Each number is 128 + 24 x the weight over the matrix's rms, rounded and kept within 0 to 255. Layers, rows and columns count from 0. Numbers have three digits each.

# layer 8 MLP up, 1280x256, rms 0.108, rows 650-677, columns 0-255
125115150131130146137150134127116119128138145146098133135127116194086116102120119118121154135134119146154110141127156129122097042156134125140102142132115131101113173148133137151148136136138122150131096122124102131136137132115144107126125121128118143112137125148120128124090100149124108131123080128130144110143129099131119104141136133117123099142126111127115126121114126150134133132136136120098131127126119153154128142116137155141113150163106150122109087116167116109097141160135139123145126152129122125102123128124124123127098142146145171137152148123133131152138116129123149141122162147143161138113152153129155135148141120140137106172134128116153109163101137153157071131133148124103124158133152124121122089059119118127128127150153155117108148119165137139119142132129132
155137115099102176108147086140146131149127120099081095145082084116138121132082133146069127137129140146144146105120127151140151134127174162134132123095078116120125153137100125118124140154140117162140078142151139098084142126089149126113127123120163145115113105136136129114153125116153092120176079107135127116143123117143137136128134142178124129107111154138139069071122112089115144151124174110128151131149158112154113158094093181103100139093131125118155116082109132146065148140145095115151139153146127163115102120121115144164125119171122127099156165129137091111121199140122118124152149183147116160161088101138138094141110150163127114126156169118149124140104122125109115135126148167105067110093095089145114094129135129130135192170131137179132085179095092138147115113095149
125142178088137130127115138041133137163155136133146126125119135148127106135166169114101151121137132114065128160159091131157151141118130125136102137136139162120097117155120153133126177149122133152125161140113164140100120171087109122114097165136119134128161106130081120127115099112115108133181141180142114142133106154132092179098118139123111086121131095131152180132144134072129188097140152146168115111110128160131082156133133118144169131088168144114134119114126138121165145137150084116105053149116149171121136170115134133138100088144127136093150157192108111137099153095158129164176155106101129125130117133102147141131142094122138073140148140137158118075125098106120099115128105123106146109153171123142134095126145148133099147111090127160121126135111116143091113117104133
127120108134151122120143143121125118141119089171146134108103138103122139160109146143133087097108156122075105150146124106130116130117107113141120154132126087127114125119121118135168113112163130115154134111118141163118164181151145154138138131091117184100131171116144144117154107172113153114144130190106167077141121108130130096146141115137143100106122089162149167128141132149124115162124126152150123130117184135116151137102100109156091130132134135137118123157116106134091140126093091149117107104138153123138063136096125113155113129115118147047124160170154157123128135148134120103125150118118123153115149132129130128120137122124155125172115140154126098139167149181111111125090128115136107140108152131114126120125117121127114117168109114115081082116123144113114112152150089
130134092132098108102136153134138156150174128160098125148106167105127134154166100129084161125149117125140154172134142140145132113115110123153086100109117087141126113087135102132145146140151148121153141149163116179157139140146129158084166130133132121075110173114112134118116167118110157090118126121181114125129140103114154117097140103132132077099140161148118168149167137140149098066106164143144163118110143155127094114111134149124124135114187120081101135112103142139087151117123098127128087098130119190156135134153098113148124134102115094132129122149082067092099130174102085164129127155159126136159175158096135110138185089086115081127115166149197121133157167151126096104166139144143108105182066119125143107108128145152115098145134087129164127135130126140096103078152119
118120149143121132123127139116132114133101136161127105102110137155109119133117107128124114135101135113092121142123150110160155101132112123116141093168142081117117150112096135128099163142143143114172141123139119161103119156147092104109097141096102127125131150110153083121091124143124135140146113142110121099147143139103103122108151104140130096090129134117103132114118156122128130123110126110162137098096120097136150144122132152131117178120154157109158128123140128122105140159131144132128112156106106154058108106138125133153101136126114138146124106131140143134156126133130155141162147135147109117124124119164091167140122123141125130151136136121129110088133157135168119096129136161125139158156147109116130112126147145118113118171124131137102143135128112136123138137076149
124117146123154180163134117131154146144159113120155114115108103145109157108138126161132157171151106123126125132095095109169125127114116135135143161127119098098110117123116158107172100143140122116130139154162096135143145123127182144150136125112112124127132125111126081123096111116154145091117109130093142114150145126103119138112157167135154106121131088125127131175128152115123149134146163142129116121134122122121130189083145128130157164110149126115115133125130152130122137127130148119145112132135106141091121094116118117140100137110091120121119154156148100104131133121159071134173129141104146124124106115150115114110141116104136129139162112109082131095143146131126124144124111149105125132114142128094097131127115128143115129103115130130095111117133121152124094117118118
138136079135080122134105129113153101126116168132142150101102150138105153130124087141079140180104083162144121106140121126137116141152129147139118118096114128129116126123080148069136141118153112144132168110123108138143125144167137150104126119113121126157117113145138153106101138135093108123132113151158117120173134128153118133142155122144202102108091156152133108139152129131169149082115129122155114107155140135096132128108116147168123085126145135127172163115128100140083144126151133133143134164127097128136141115103130115164113101126152149120142131122110078107128163128093093125100131089136107141170149119118112121092125128126125137146162113139118114123154110140106120121106175148145109150105120165126136116122122129127085101134178109172168139137147158090143097121164132
137125145156135121100083135109075121130139114107115121124117090118110128159148109116085162139148089112093168156166135187160140117100114122113146118119084139116090145129135119153140092121124108159152124122105160146121136155163133112118107137109112120102159141139108097152105091136102143103141149166147087120120147150146115111117144092140111121133190142149129131123124177148165143112149101132135102126148132145110127129116139120129143136150111151158135130142152141116153127151143110126122124145092152145079152136087109098128119143102121153129111094166083116135145072146108131113182131118175140125131114125164178152126132072121127130168146139133123133127145091115149130136094121096114171116163107132118092118117121159123122155112100161163110165142088069128135145095090124
160116137091128118121145123139126149149109108105119158131130155134146147102108139155153120131108084108119145111139093121127156124129144128140104098100117128112078121106140180112124133112127166149172105133148094146159099142092153134078129126119116127164134120116109125105096151113100139142129118129145141116115144123090127148100129103148118174114087137101094112139144148111104168126127157173132155130134105090111106142125158155134152121107110093078134115139120145185119127090116155123188107109154106134133103143128131107144130126121133115111139134122126153149149128136113108129116142141122112140139144124084122133166154122118122085133171163123128114163175167102137112149125150158135110085152147150153137103120150089164155137151127126118150157156125150110110106114132140
085121185124149137155191131109125098132122136131113172088134154135121112098136119091122155130133145143120110131120116131086142126111128138091129115137118126141125149130131120097138156132152156107109151152124158167131160125124139155118086126108110136136127113115105126100141128087132097162099091111119122120185107109162117145124130120135136166109102100126153154129131122115103121143109135132133149136139117092138134132109180146138099162120096153086119113114188153114114118126113145122119100145142103140135081124135136119141114119148100130136155115120133129140125132141107143129091155146131103152124149158123124117159106166138145097135141128119139115146147129119085127100112112151112092118099166150093110117114122120128140122123128122100114127103163121135101131149124131
150142113103156132115111123113134137152122101114092145129112128121117165113134154166111119118088101133119146066124135163120147089094133154076163136119119103094116172132138153119093129160127105087116117116166127148157152150144156142113134092132109123135159135179163105077107105139124146150096148112118133142155109114158123128120161119134151116129109083107127114114152162085127130108146126130126122061145163054126088174107152143130139105130132134110141148100161170134098130152074135122127079109120131110173093117118133095148137145188100129144141158155117123108122154123125134122151153124150123110106105129140147139216108129080153107133137117108129106197134160115135112145117119126107106128141139145106130075114155095099115129174096137148110122130124072098141171150161063
185135146171137117140123139136180126148137148158151090135084157116154107152180139141128089137104137085130127145110107133138156095143118098118121105168181115122131146113151121165160192151125143130125116144180148139078110107152092127098156077131149132105137180128091098131109119125088162125089117069149153133110140135143131151090136120123089135113108129115099133120165135119116110153152158150151167089096175158144142100103112133115154115078147177138165103112130099114150153103128113132116124164115144170081150169133115092105108109140137123112151116138130108106159117142142116130188138119148153097138149106114137101159125140051179085130071162117131109135173124120109123107115098138108146109156091102171124106081112171165132132078148146116144159128154104087078129118131044
145116121127138154120134170091136098180080165113142101133085116115115144141113194117097137119122130179053088147144143140095123134143117127116131113173097145096132149092149138129143138161136091141205167129107107140068143111141108086091085110107120145077157113150171075112090070102148135146160117074100132137140101126121159117133150120120133154155141160089098098159158138150107163149109107100142139100078093084157156134078161106174131149141148185116147143112108161140101136147082125140133125135111212129103099109101130111144131148151149108088133124079119146185120107163119131151149124130135140129170116110126113163169121126170163133171161142133133122085154126157117123130143133140112152156112116102156114127106090149135121165130140145142087133123128102112137116119109135
127171138153151132113146122118127183133114135148086121169121151112100139126123100104103111156128118129144072154122113132127139117169162098103157133121085144085139152113148150162127110149123129113121133103164100162153163160118158156127129121100168167119142133134116094145121137158075105101149118197141126074136126131137116152131140153162143141085144129173130109109161121109136148136159071074143146119137173145118134120148137122148084111082162110102122136115119084157051131113128142166131091142113123145125117123097079101181136069126121101067126157119103134108126124136130112158102138072157170125154147102119135113108163156099146122188173137142176107125123083174141129121096110172097085145116108137161122118113175140120153105127097105130130112163092152133101152098112122
141121168155120124108167107140109144128107148118145124138132130151136146132117117146118122094134130103125127120127134117148115124098094162091161112126140104124105093060138152134102111143112155103156098136115126149118130124140132154080137143131129138079133108101112098156149115123099125137148143155168118129094157121110093128103152113165170109131123125110107111124119142137162115137122159130115154150133172101133113165110114122094074149131135106085149140107149151125157143162083119149160126103149138158089118127113121133179112149113116111111129127142101085131142088128117175138137143155110143142113158120151143121151134164122144106112178140114121119114137131158167128107139121126128126092143081089096144127124145102142116190117112154126119129135156137097104129139123126
111157128133188143090128100126116107138160116135119150138107098128129135153113144162123165110129124162112187138153088112135124131118156111168132102110123159107124143037129121156149150159134206118109156115133125156129120118133208122134090124150095103087147161134164110116121106126122143126107141150132154120131081118133098103113147095145096131069127074156146136102129111092101173126138161154149155131147148128125123138158134143151120128114125143113152114136130128138082172102088158139165074183098137114147112127107171096174116173154070107122150163132121108140110096123181081150120195123074166147105145138130136145200175110130139125174129131130134110184116130131133111135104116107111131102117060138114166121129141113127099136134087102111069082154115107127163099124096136
114130130133113130143091104077153115170192142105147117107128163114143138150146099104108110136144114118091118168154099097125153128115122116144077150124141143114070138129134160120162102153130149091138172136125108170078176147151114136115130127096154144101141146141141134122127117127139138120113136108105110118145113144152130140113127148141104084158134145146163130122138136118111178114091111146154105097105134130124135144135119096133149129113115149128137096144126157145135125177119065116162104139109149180095139118131112123141142084114102114140124118141134094110154142153127156144149126081125124123164166126140116123105153106133111135159156130173099103133162090169081126117107123140155115154139089151147137111126108103130145122120177117153099093074119088153120099179119124
093127144198090158113116083142103139147141170111170130132114128117124132127142098115103158118122143109144143111142126124124117108147114123117148134132128148128133149122107133121134134156145123130114109164129119109137133120107100125137124110134091107122172150158123112141086108114129132119142151085155104168140142131092101154101129139137136099134119146081155127114121103150164113123096164126146156132162156180133110114098166140104126157123155129143130108074149141163111143136086130127120107159141135100122129109095156115145127168147126123115138113106156136107101111109146120103104105140159136143110165156164111110140120085135133110137161138118095131153126140111084130104130143119114140137161125080102109100116115140158129143117114156120124147133124137148123109131086121
119102145096137087145137117124069144117125132092147074136129106173152133148182155109135140133155103096069158109100179133084118114176139166125208113157064159112122181139182122105143159160151128127143116147159141096086121111083120117126114138096117141115145102168163140098127100123100133101144119158112131112124126121125108126124146093129156122117093096157085158084128143116117144140108096133151162127102118152162095128162133172136152115120149095112119127132144112130142165123073158115131153112078155127101147129144115088136148130155088151173151117175132075115127112139130146140163156095168144113139098128135127131147139135114149107140127107113144118142169165104122124121174084107119120134103120089093173108132098115101135173156104160146152165137186123129123117093138124
138124167160101131137149113123099160156130115153122113090103131175145125202188100137122147117097128096118145134121135166125136124087166112123094118163139126123105109121178150162125133156113166128189108145170150165091137163077152111121152130106119106103123166108097125113134133130111131098148137184130129123122165141065104131112125132123081137103138136129128165154150160128141158183138138113133174125098152138145107122131118116136150120097153112082123101091152112102147131131091135150124171157123153135067118120133081111122098077089106134133126193156123148095144091195113134103133126119121132142061098131129106100110122180145169115170129146118139096083126135075135121133106083184084116122163084141117112118113113122167115171120091147160156121144133113074082133155130130
118127088131116121121120149104123134116119122098119127137139107109108150172204113147123155125124139114088125136133111117140120126144087164113126144132139125125117137124121118120143139133105119122147130132134116151075137150129116134127112157105132132124171148127119132093131177137121172095177155123138111124101150140137116131130135112099157092122130162104165150103165163117139160124132145115135112126123137156099170120124124142121129154135151149111162119084102147139142116143102105124179148142102162160107159125118122123109121121122136127151117121142116097111146120121132134140119126130158116097081118107153145115159139122111160108148142139149102125106141104134120114080119106102142137138175121101159125127117134161143127121094117127194149113132132105131160140110090126
126161148123149134082105113131075107130104137152098150109095113110100140146159108153116141087137151114122112111142121157122118114135120131065127131121127089118149143110134143128131145122106149113137145102138112114150122116143146127111155103147140127126121199137148135096105099153099136132171128123104134106162101134108127129140128162132127138104124132113114155106120111170139134104164113127129119104099155104152074134110143159185113110113162117141170126137099104125106146108129114115158145126123086119106150143111114097108143147138148128159117126120197125110130114137117138122115145144189126149121142128104114145143132148118159102122143157132112118156112170166110129152146158145150139153139162115093115142121133131121128178139135135124140131132144103123117093145127112
135094105122092130121119128161088137142162193157165122103113128131140118140134133137019164122089154160084148132156155199155123117144167104068157118145128143125153103133118103123149144149106106155131141175114147095100127138144158106095104135087108090119137107104131129140166122145123096129092100161142103140137167116162119147105154115122124088144124136143138155132192168094138080078176115142125154095099091143139125164106106164142129110087139132112122095133135116120075140108120120105094112099090127121136158110108130067131099124160113158140136124123173101133122123108128145125169132124104164131097159150130130144145125147110169110151124113109166102111170129158120118108061166172129140152125129104128117076112083157140086128137152159127131162143185148140144147112156137
173123156171090118078122126132147098144118091128119112128113097126104144110111125143125173123120145143146115120126135137136130131156139148088136080122068112133123147132135166117124142095131166158121122130149127122148108128126147110091125168145101130131166151129109125140105099097128133104117143115087146103128141126116116115140146089139179128083106097122120080149124129099099119124125122117137123112140097107101131143105139145118147122121125149117104147104166097126181162110096117126127089142096125107114107139108123123172132149171121147142150153139144158106145149127171126135123141094138160131123129132117130112158123140145137100142151167127106120099118118120146116151144125122085154129124124135116118116123133102111111158181102106145131118126121116117174156121131135
116140079105089124097131130081109133159166122100182140085118136126122150161138176151117098151080106105130171136115153143119117135173159115129131133153149118116136123099181157175112135156141099098182147125178130086105074124135125161115144152129171149115116172143114154132117088138104162136163142144132113130105126126130118129083155099139115136134143150128133077117153156120164134137138149087131130130114134103107075112109105141098114100099144149109157149112126141127106144180127112141104112105082110167141138148123148102148146112106108142111128152144127081108189142122129132134120109105167124134112124142150097130091116140124125115149139150132131102120159127122163115110121131110140116128118096089133138105101155184112130124168108153189124101153124153131125145110109104
153105095169129140127144117178124099114193136109128156120128110097158111127143101191084174131124074147147146124156092144154129116144156162133151130114156138113106088075134107157136158138164139144112111184136090126166144147115185136127132154127128123122145172138158127111121140095152147105105076113146126121153085134114096140082154138139149151104132134123071146120104138111109130142097180156129147133133133121135123140124117143124131159113132142100118125137120134157106148132109144135136140119079121175121101143117098116164106139124083106150130087106106103090145103151134107110120157119108126132110121130138109117131151093094144114151126146154170123101111112094129113113103155117134123125162091127098104151112094115161129121114167110151137135126127148162143126152102110
095082150138168126114190091102116130150101179089124117170124110182162118155168125146146143137125125082109135096094134137150169136119126164130102137164128102104156102106140115144095108131091110159157115143146108182155117124133126093125161151171114134131145168167137135120133078105068114120131141143136113142134135156109122140094124158123105114108111123112149107155109131103145137122133140112145169112103137141149135112111139137100106165121143125091149142104131112186164159129092129153159134129139134133110164114091141110097135070112107122118132096120087077136125123158126128121105128141166160148099128127137124122129170128090128118153124118119085118111134102098125127086118121119094123141127133092146128113122141135160124136121147166145129130118097118128106158104108176
# layer 8 MLP down (transposed), 1280x256, rms 0.101, rows 650-676, columns 0-255
135106112134088151120119126122144106116129122116131121150140130115157140141111132132156146132130137117138157132115123150109126160122131140105104128132137140131129158116142150099153119144150136127144123136127105099147130124105119131103142118123120121117099153122143104147137134133126129122145121141131102121121123133116125128098125101132125126158114143128101105128141133138121145113152122108155149157130149092114142126138119145115129097104121092150136146080106121133143113136148100156147133140157147127134138146138133132121113150122121135107128101124134154142138164146125138100081119122105111127152136134126125132098102127095121135107115166137122109109136139111102171130121126148153144130128151149147077146169130134100126102128101096109105150103105135124111142145158138
107170140113119140117138082119101105122128113179144137134099171138115099102100132150109151137191106108128145103140112120116130139094141148143098133136138101119121128129120147174147143136122142172139146156124158120098129143123100103127151106123082129133126156106129091167095101109128134139082132156109129124134105142143140138115128122117127117107135116134110130181126118108125143138136115148130104167145138147156099156125180112123128148116135129145157170097108118103085161146121117086104132119146144116111114157114137120158186121115126177100110106142057145096133113135112161086139125138108120160171121142108150106087084141167136130148099132148143084141153122125142153124136121107130168143109116146158122104126114147147121148123128103132121158109140111134105141144108113
083078122089185112194127086086172137147105122094158071146139087116135116156125179102124163134112155151120115118125151169174137139150103142137138110150122121089124139126195144144132155151131122135173141143152126153120144073125137133109127126111107117162148134131155101090109141131129102118117151128125121100153129133107157129115089162128169114137098118121127126113088127114150117109138101128131119140091133121120200127163056119130100119141094145136124120106110158109070138166120151085177120109176155131146108128144097146165090143118096127148145112097135150130121145135183183117119146127126103155131089125117103117088126154123091095129130129133177114155118157127131126145121151089120139116130174094093130148135109191136145114143109148103094129134123136083097160124124087
141122164148142093133133142118123088110114135133099158167072143137141181127106167111113158124161137130149150153127116126094113135095123131099130124140109131111156157130162112137143124143123104126145133107125143149138121143128102117146121064107117129094096066161122144162154173097143147105121145123153099147168110140130104139177130146117133172148169123141081138155164121123079158122157136119132114121125119119128155106119109136116107146141084114114137080128102130152109106156113097130122130136152138131135098104110131145162117194139159115096134158112117137101138159126117161157127119114138148121109126158094098160167107142119148083117141146089130128114155114112107116106111114123140126111112096101148155147136131117124114110109127165149125127137122083112146124097141130
198144145112099149145129138127147086118150099161141136127104127147132195139132122150144137149156134112102130076115102123133150142131143110150187097112156145089170061067090063141120135107156191114120108159103140158153156093126146121097148134181111099144145128079155133104153131194163147144148137094164135091152203159125139090083134146152116118134143095096094062090156144107153136138129129109122138145102196128096091109110151175120132137138135143119105118085128125110137103083114098131120155163172102127104123115125139137120098113121115121156157067132172155138099116161099095110160111150098144128098143134141174118164105131098108123146087180093118098157103147158140135114091095132101103135137101146116105154130119113106104169140168129118085153126102099136107118149148162
145101110160121142151145125125115086160138130118134124100146102167130148136118090151108123159097142132123134133118156118163151120140144108096112116132129123134089135087101140137125153159125132093156142162148123146158106160132124125106124128127105144115109163116117139134093096144138104107127134139157146152157131149122092119086143127139130142075135110109070081119114183119125125114076123097146186102066143136138104135102123146122152154124157124133129113121149118136101137137112131099123112146118110168089101127113143094131116085127101117142160125116133108146124147131135140144094155135144151126109113111145135148142146140123153099120162174114138078123132130154154184114110155152095109159145113099111145118187115126130094162160173128144116108149145119138115144133099097
118141118143123121103114144133104103112111147130142145138137125109137169143114127115146132098142154163128076164103136148097109101158134142160127111097137126120106148131098085176142146100126129146128099125118147122143127122118134139145132126139128161149115093138155123153135152124137103131138138106122132130114118138136112145120115144134139133157112139109142148101128094102123129135147116123126151104144148166146137129108128079127118141114091131150113139123095110124132091110105098152119107111126154162126098131123123121123137153125141150107107123117120139122128140143089129154108098133127121137121134125120143140137111121116118135110133127119170127167108136116132158148134155140115110100139153143108125148142122144099147129122117126137107149144135135098118136123166149
135124127164113103111119110113132119164127148131090101115127089117110128111100134134120093125071131127137092144125119125124139121134130133125131135098127147122125111148153134105182113148158113140116108121170156117169135103110104111159114117151146123108173152150102113140128132127097171131120113073127138142110153128131134108191118127130131133075155156116111141142105145105126137140062090098136156087156138101151158112117144064100166096117138172106101137110119125163141135148148139145147127123127115140106115103158111155131136116157146134112089130117125121141127129169120132145126138149107142173159110088155120146126113130108117149115163114155117119109123117117125187085112158112117150170165124123134140170124112084160180106119159153125171107107118122147142114130089117
181114125124125139129153124117172101192130130169131110137119142124134110078116151111157125113083186108151100100151109128063128130131134140136079149141118105146153111103143174134137133133119140123110104149107126108128130120135122123132113070115089123111083129152123125106129115108132125145116126118080125126114119127115134161189126104089133132125134128092115113140130087114107134148123120149131152101081130112141120128126134152122130131123119143117127123108133123174124170111118174168120125133119113101161123136141109108125122154119126107102153084116165125148139139156165113125155122149132093171150136108116142125178137131121148111106144111127140197148131158166132112128108123124128113150120151104138161119138146107157116103167183093105121121132157163118079111077087149
098113156140129134119083161118141146121165118131098086100106134140149109144192133105089159120099145125111107152097128149156140101084124113121125136152121142149141123134109118160121126103103102114109120129117161132108131119152135137172144095148138111124118127115131152134127096118151150120114119168144126144144128139139130102127130117125173129125129133105124143136155111136150086148141104110137110093098159129097128134158135131126132139127140142157127137139119131120149123137109122147121156131129096149108126135125144120080106124093103131133118093117075138155111140137119141151125119102145123144134113153093143129134112127133127125112124127159111113121109118159097127119125135093126148177120122151144153154143133147126118135128158125106106112157148132094175109134113143
151097111127110118119088119122152156135154093125143114147110114134130127155130135172119125139120123117141152137127131139149126115153102119163117148137134135123137109116130160152158085140097124108109083089139115120109112160145110097117147151100124119117126157115161109132138123152118141121118144155137134132099113153107114124142132122110098100157153128109086105121117137134159120089137111122143121132072123175112123134145103082088113093121124146153152136124133108132151133167124134142164158114110117125119134174112122110131125102142137132127134103162142121098140141119168129121186108103149141099121117138141122125105147100105133134140139146138120142130110089178176095133145082110137130143133110108143131137120133161100125148138106162134126130137119119150192123091126112
151112117133100129095132135147109114111114068105165110155106167130101105115112161106121149139103123143160159069126144158103162097149130159115169097133133136101110170075097094155161147096158128118161130143144126155139105132108145143107164125132134159133123103117117112123139143135134090106098123143126136119141171168131099155101135102091120118140158146116108169143125171118131133105167134084124085111133144129159093116142115122082177085116187103103115141109145150134102105121148128118162119160108146138136145144138104146103150114154102092151138119132102108120109140121153162127105120145126081180134120155114108151137090112151162137147142158113120110136139163118136129091137139118187154130089152144145108121114103093120151187105099166126112127129148101136099099189123098
143108125144137143125129130176121140118148160095126155080123159115120097125107157109117153122165114133154127141127083150117140124113091101118138132113149133124140149136117112163141125120112098110109188159112132125101098112097180124138130127116120198136149107162083122195099128143131125137202129159132133136134089118137157102084097086119145077105106119119122144129124096128146200138162105142122129117145142124107097153098151175117190125140119105146139119121125144126160151132092122146084171120156108075150070141119169129148133158140157084143116124115134130089146117094123175105128135104136091093117130123098114126135093108094120190130099171129090112122107094145173078142117161090163161125071091170141154145168097114130157113151124136131150139090106112137149118131152164
138129124126123126118150143155171110089127118126105107163123107134116124143123125177061076122102148121104142119121131157137083144104152156129131131162100129116109101157130133114125129115150123158151147123120116164108168106128160152069137140112139143095091138104134147162113141147087140102126111118180131172132131166120137128139148164093137088129134138163134117162158113092128131109137158141092129112166119118096083104083154119123104122153109101132143174118091160155136169135151146086127128110155138142110132100168129129147137141121118130074114098139127100120146129121088154151101139109114117134160102126122124101117121114128107129112139126174105219128093127147170148162142139139117120120130129091101109147111120119117134093163127136132116130151125144096152134128130187
096103094120109102120168127155110119156112099116161123103131121138119109158132107099135124131067151147121182195178107120169127087148100138161129124138145145144125100121135107126111091114125117128098101110107121182109094149124056141150105109186179078145116149115139149098094116096106154099148088070139119136173123127096138127113196121113085157117115166155097181114127145153108153152085170157117184116130138177174167145094127129103106165154079157119154124105147118129166186150138106094110073132134136112086097136165114110156098128103146115154103165107164123162110089141112120101086145135136115120152114169137108135099129159169129132084125129140095133126149141106114106140167133166134164115153105080082126165117175155144094159131151105103137149160150139120143104117134147
145114091112118129079112158134135115143125121127084131149141164111110112107145144070125165131071093123121130146150144142131153129114110150124134147117121138149125145165119138136155158125121080142123132141105131132082132143130117132114142119083141113122104122103134142130105191113192121124116141146104141127138121126152119113133135141131162103100145147094137160103135129090141125068116112127124106111142139118132158102139137103106160168116087148140146132155113083133116123111129107109104113119090114150165123119124153118127142151137150158125125115101113117131159157153138123128159144122126099168112098146133130131130113101125131148139128118146109147152142147087124110149149113137172151117159131165159155117130093162151090082124103122153149125121131092134146106139147123
140117150092066129123158135129120130122077126087154149116163134094115111113074204151163134151146111156122166127115142160128105133078110130117124084176110132111101143151187122152106146165148150142098085102057103111119089110112117133092110102160104145150175165143136108118154192107112178106130133115154105105133150110134114109093116114118099156156101149115123119102128105129116119178129106179120106118108196103117131129143161115184128146118148134113093092147187165127141144128136144115134122115112102163151061112133128118135132222172135132105101113091138117136131125149156137161112117081123160089074122166121120154105121185083109106120150099104112126154139178112131198166110138142123154120131168121075140160107113127117117109169096136131106146141100089133152130132152106
150148141101100142130160137160108128107118135129111093111123137140125154124137111123131139113113157122148115145129150156115130145124144124099165084136139128117129134146117132115119159138104147172105125127118131125197149084138157120144151114123085148164151097136140124141153133154090127130129149098116083129160129148113108157128124069123161169113112109097102135117109129134141115116159126101128142135115134128122122114144135125129116101128090077156081071112142134101130114089106138123140129129156119121140096131130161108146133162130118170132112122102132131140139116107102090095108139115177131121101127112131131138152128167117133154158145147122152138110099172078166104153089132130095122109128134102117136135139128145154142162128133159096134127145109091133160117121158122
140137105112149123109145107096138112120133097110117134168128164090119173132140159097131159125147112154090110139170148131124146137166163149152138136119138123126108129110149119143134098119143109104107108105137154132143130123149138096133144158122109150125142149132138151112133129140138139123108135161112122130123120135134145109164140100110141144143143121125144114100134122130105154130121087159127140137108125112122147114143126110132126132102098122125127101150124145117123139131117118113100119104118102140125116127098111149104112103133133103111113093138151165125127135124131118117155106120098116133153069160140114126146205144110151126097118093127158087089135146159149180127145158131130101111094129160135132139146122105111126105142148136153146126092117164126128125119128138
109122152112133059146160138108129146146127139091165167093127151159117129103118116106165097073137103121124144116112111095074146135098145129104148138119158134090109147131130162126121097132111149168125160090129112126161127124128125174126126090143150095106132142157122114090174126118142123173099142094141103083174094159110142118162121101124076149148170108153077132163121136144146113123119126172115117127136114127145114111090151117189166147125142082119130127112151163124103148147155137144129146151151104095157109088159082129148124123117118138089133094131135169097146172132132081105126158162088134110109118152152102120065110158137188147112122158128113090156127119154155151107114166138116126145094120154174118124128139103134137136141114163114138105143125164084142126122125118
192117114089132138167162141134175130121106162155167126170118136119135151149103144137170098116144121174147156110164090129119138126153115124129136133096116147090103185156127121168110096082116119129106145081150097101102113199125113152115120119128115138132084143140106153163174135141170142148107110158113114157118102120090106163120114097118125140145134102083138103139115144140113088146129109111119145173133122084101117153095130138164092109120136102176081058130138134134085139113141156139173168136119146146136126129087151139131092126092130119091097142136108148125131204131104134107128117091112096124062103118092078124111126147102129170129190108075138126163149143108165127143112140125104121116111161147167173147157160136138123127177118179082114142092130128118105108123170137
081091120129133146140119147111142146150142150123150137106139146140110100138110160141140125113136134110139110114120135119114103111110148096132142163122126120137125157154132151116092151133150140103114140129120136130122159134127128147100109106102106117139084117125115138143119107096146087171090128149133106179169122111115140107166101134117115173130113123127119150156136114130112105143135113171133108146107094110128124135171122148153133104120130122143108133148129140103141130110115137110117142115139112127143101113126104123161136143099127122127139150104124170123153143136112149137143151152117138153180135149126115130120131125127137125112135097111115123140115143103162132143144110111089146124106161169161085130136101097127137124194134095114120134113116112148154088125104160
126147124125145140152155122123175131108136149108143121124163169111156126147093176104146094111119093156127125150161132117100113128153099111119132118125113150122106136168114088156127111114133131119135120123139157119080117127126154146103097148133136138178165118143108143121164165156122142119087146125143097095147123137105110120106122102115112137140128122120117111152153106133155114145085123130143114129140138149097129118139107135103126151132093136146140146168100165122131074115136135155127117134112122142139126087134118146127132124129105104118110124132115121110104108139141087125154124123112091147091131150141128153118136139155157146104119071111119111118162128112123147120139112128135132101148120114135129135139119114167112120130112147147115144141130155146125146119138120
125083181128093146087141134160125100163117094163109087142117094106133165132148133121090136150159125120140115086139160132110147152141139090119119107131121134113106125086118134170131180131161142140183145145061103100133127109134145166104093173101137085117150102092103118124129098128138178133127129098123149132141160129152104146073095173145142056118099136095150091094122158169122118092168117163150125137104140098090168186135107131140157140143160101098132149117155120164134128103118123118084129107144164165139133129100115111155133138126130126121097080106104119091119137172141131165110147113166164174119120176074127130158118111115120131133142140124099095132120117120118143127142121159085101131125173123124127126146151126151098098145095104164124118176124130118137151133165092
078103099131140131157127114137108154128110142136146124124156136104151096136119137088131114152156123157128103132145124160125072131110097133159094106164160132118113121136181100143122116118144129113144142160106133124154113120107128136131125187101173136127106122126147161136122104127135088126118121134135127106118116130166117109097138134129127109134101148128107148112115139119119119165138124122107092157093164114149142148156114090127125146099090054142155132123125160110106105126140152075127146119155146119154161131155141121095110104161099134126136131104133122124096159130132125111110082160147136108160107140127103077132133150110078141110124123155168121148159134129139178145127108138129175110146162108125137155115121102134152123116131100188116099125121148121155127148131168
108100149123109168118151105084126089080121133125109107107168130084125151125129128100130129121166100093144112117156126108094128111128111128107124129184131124117122171153156167111124153131135118134133136089125161129138138142071104161107103133142123152132133092135139127131121116111139129096123141074134141141154125146120175117151091127105130112154101112145130149136131136130126160173136119133126112110142134113125135133127154119137142144125110097127148165127113144136132140129104105113126155138145135127130122132114142126159114142094110107150160142133168159149110096091102125138121129134115104113141128114140106124126113098135149157130200119130081179124153133095117125155102124127131166123189146109136148141093165133152126072131096139119122135128135140090104131134128152
104141121100168096132118143134158098141115107131122139120127142172159108127130132143169091123104114146105151131138148117100162077179132107092129147119111140091131159172127121148115133110165136122125082087120100144130144143139121100151169146126140127150116135116144145130159145129112122139156138108079132119134149116158143153125060113134103105135134135141113134086138125122133120110134126137120120078126138130152138106155153171111107085155124105134109147120105116127136109097112164129094134098120122165116134152129126118103140145147141166091145132143142177112152125109135113125131153071123133120108158116179128168133127133138103100120117125113155120124143110123170133121113163139109101105116157138086142116145177133082154130130133121139119140133110141067119126125140112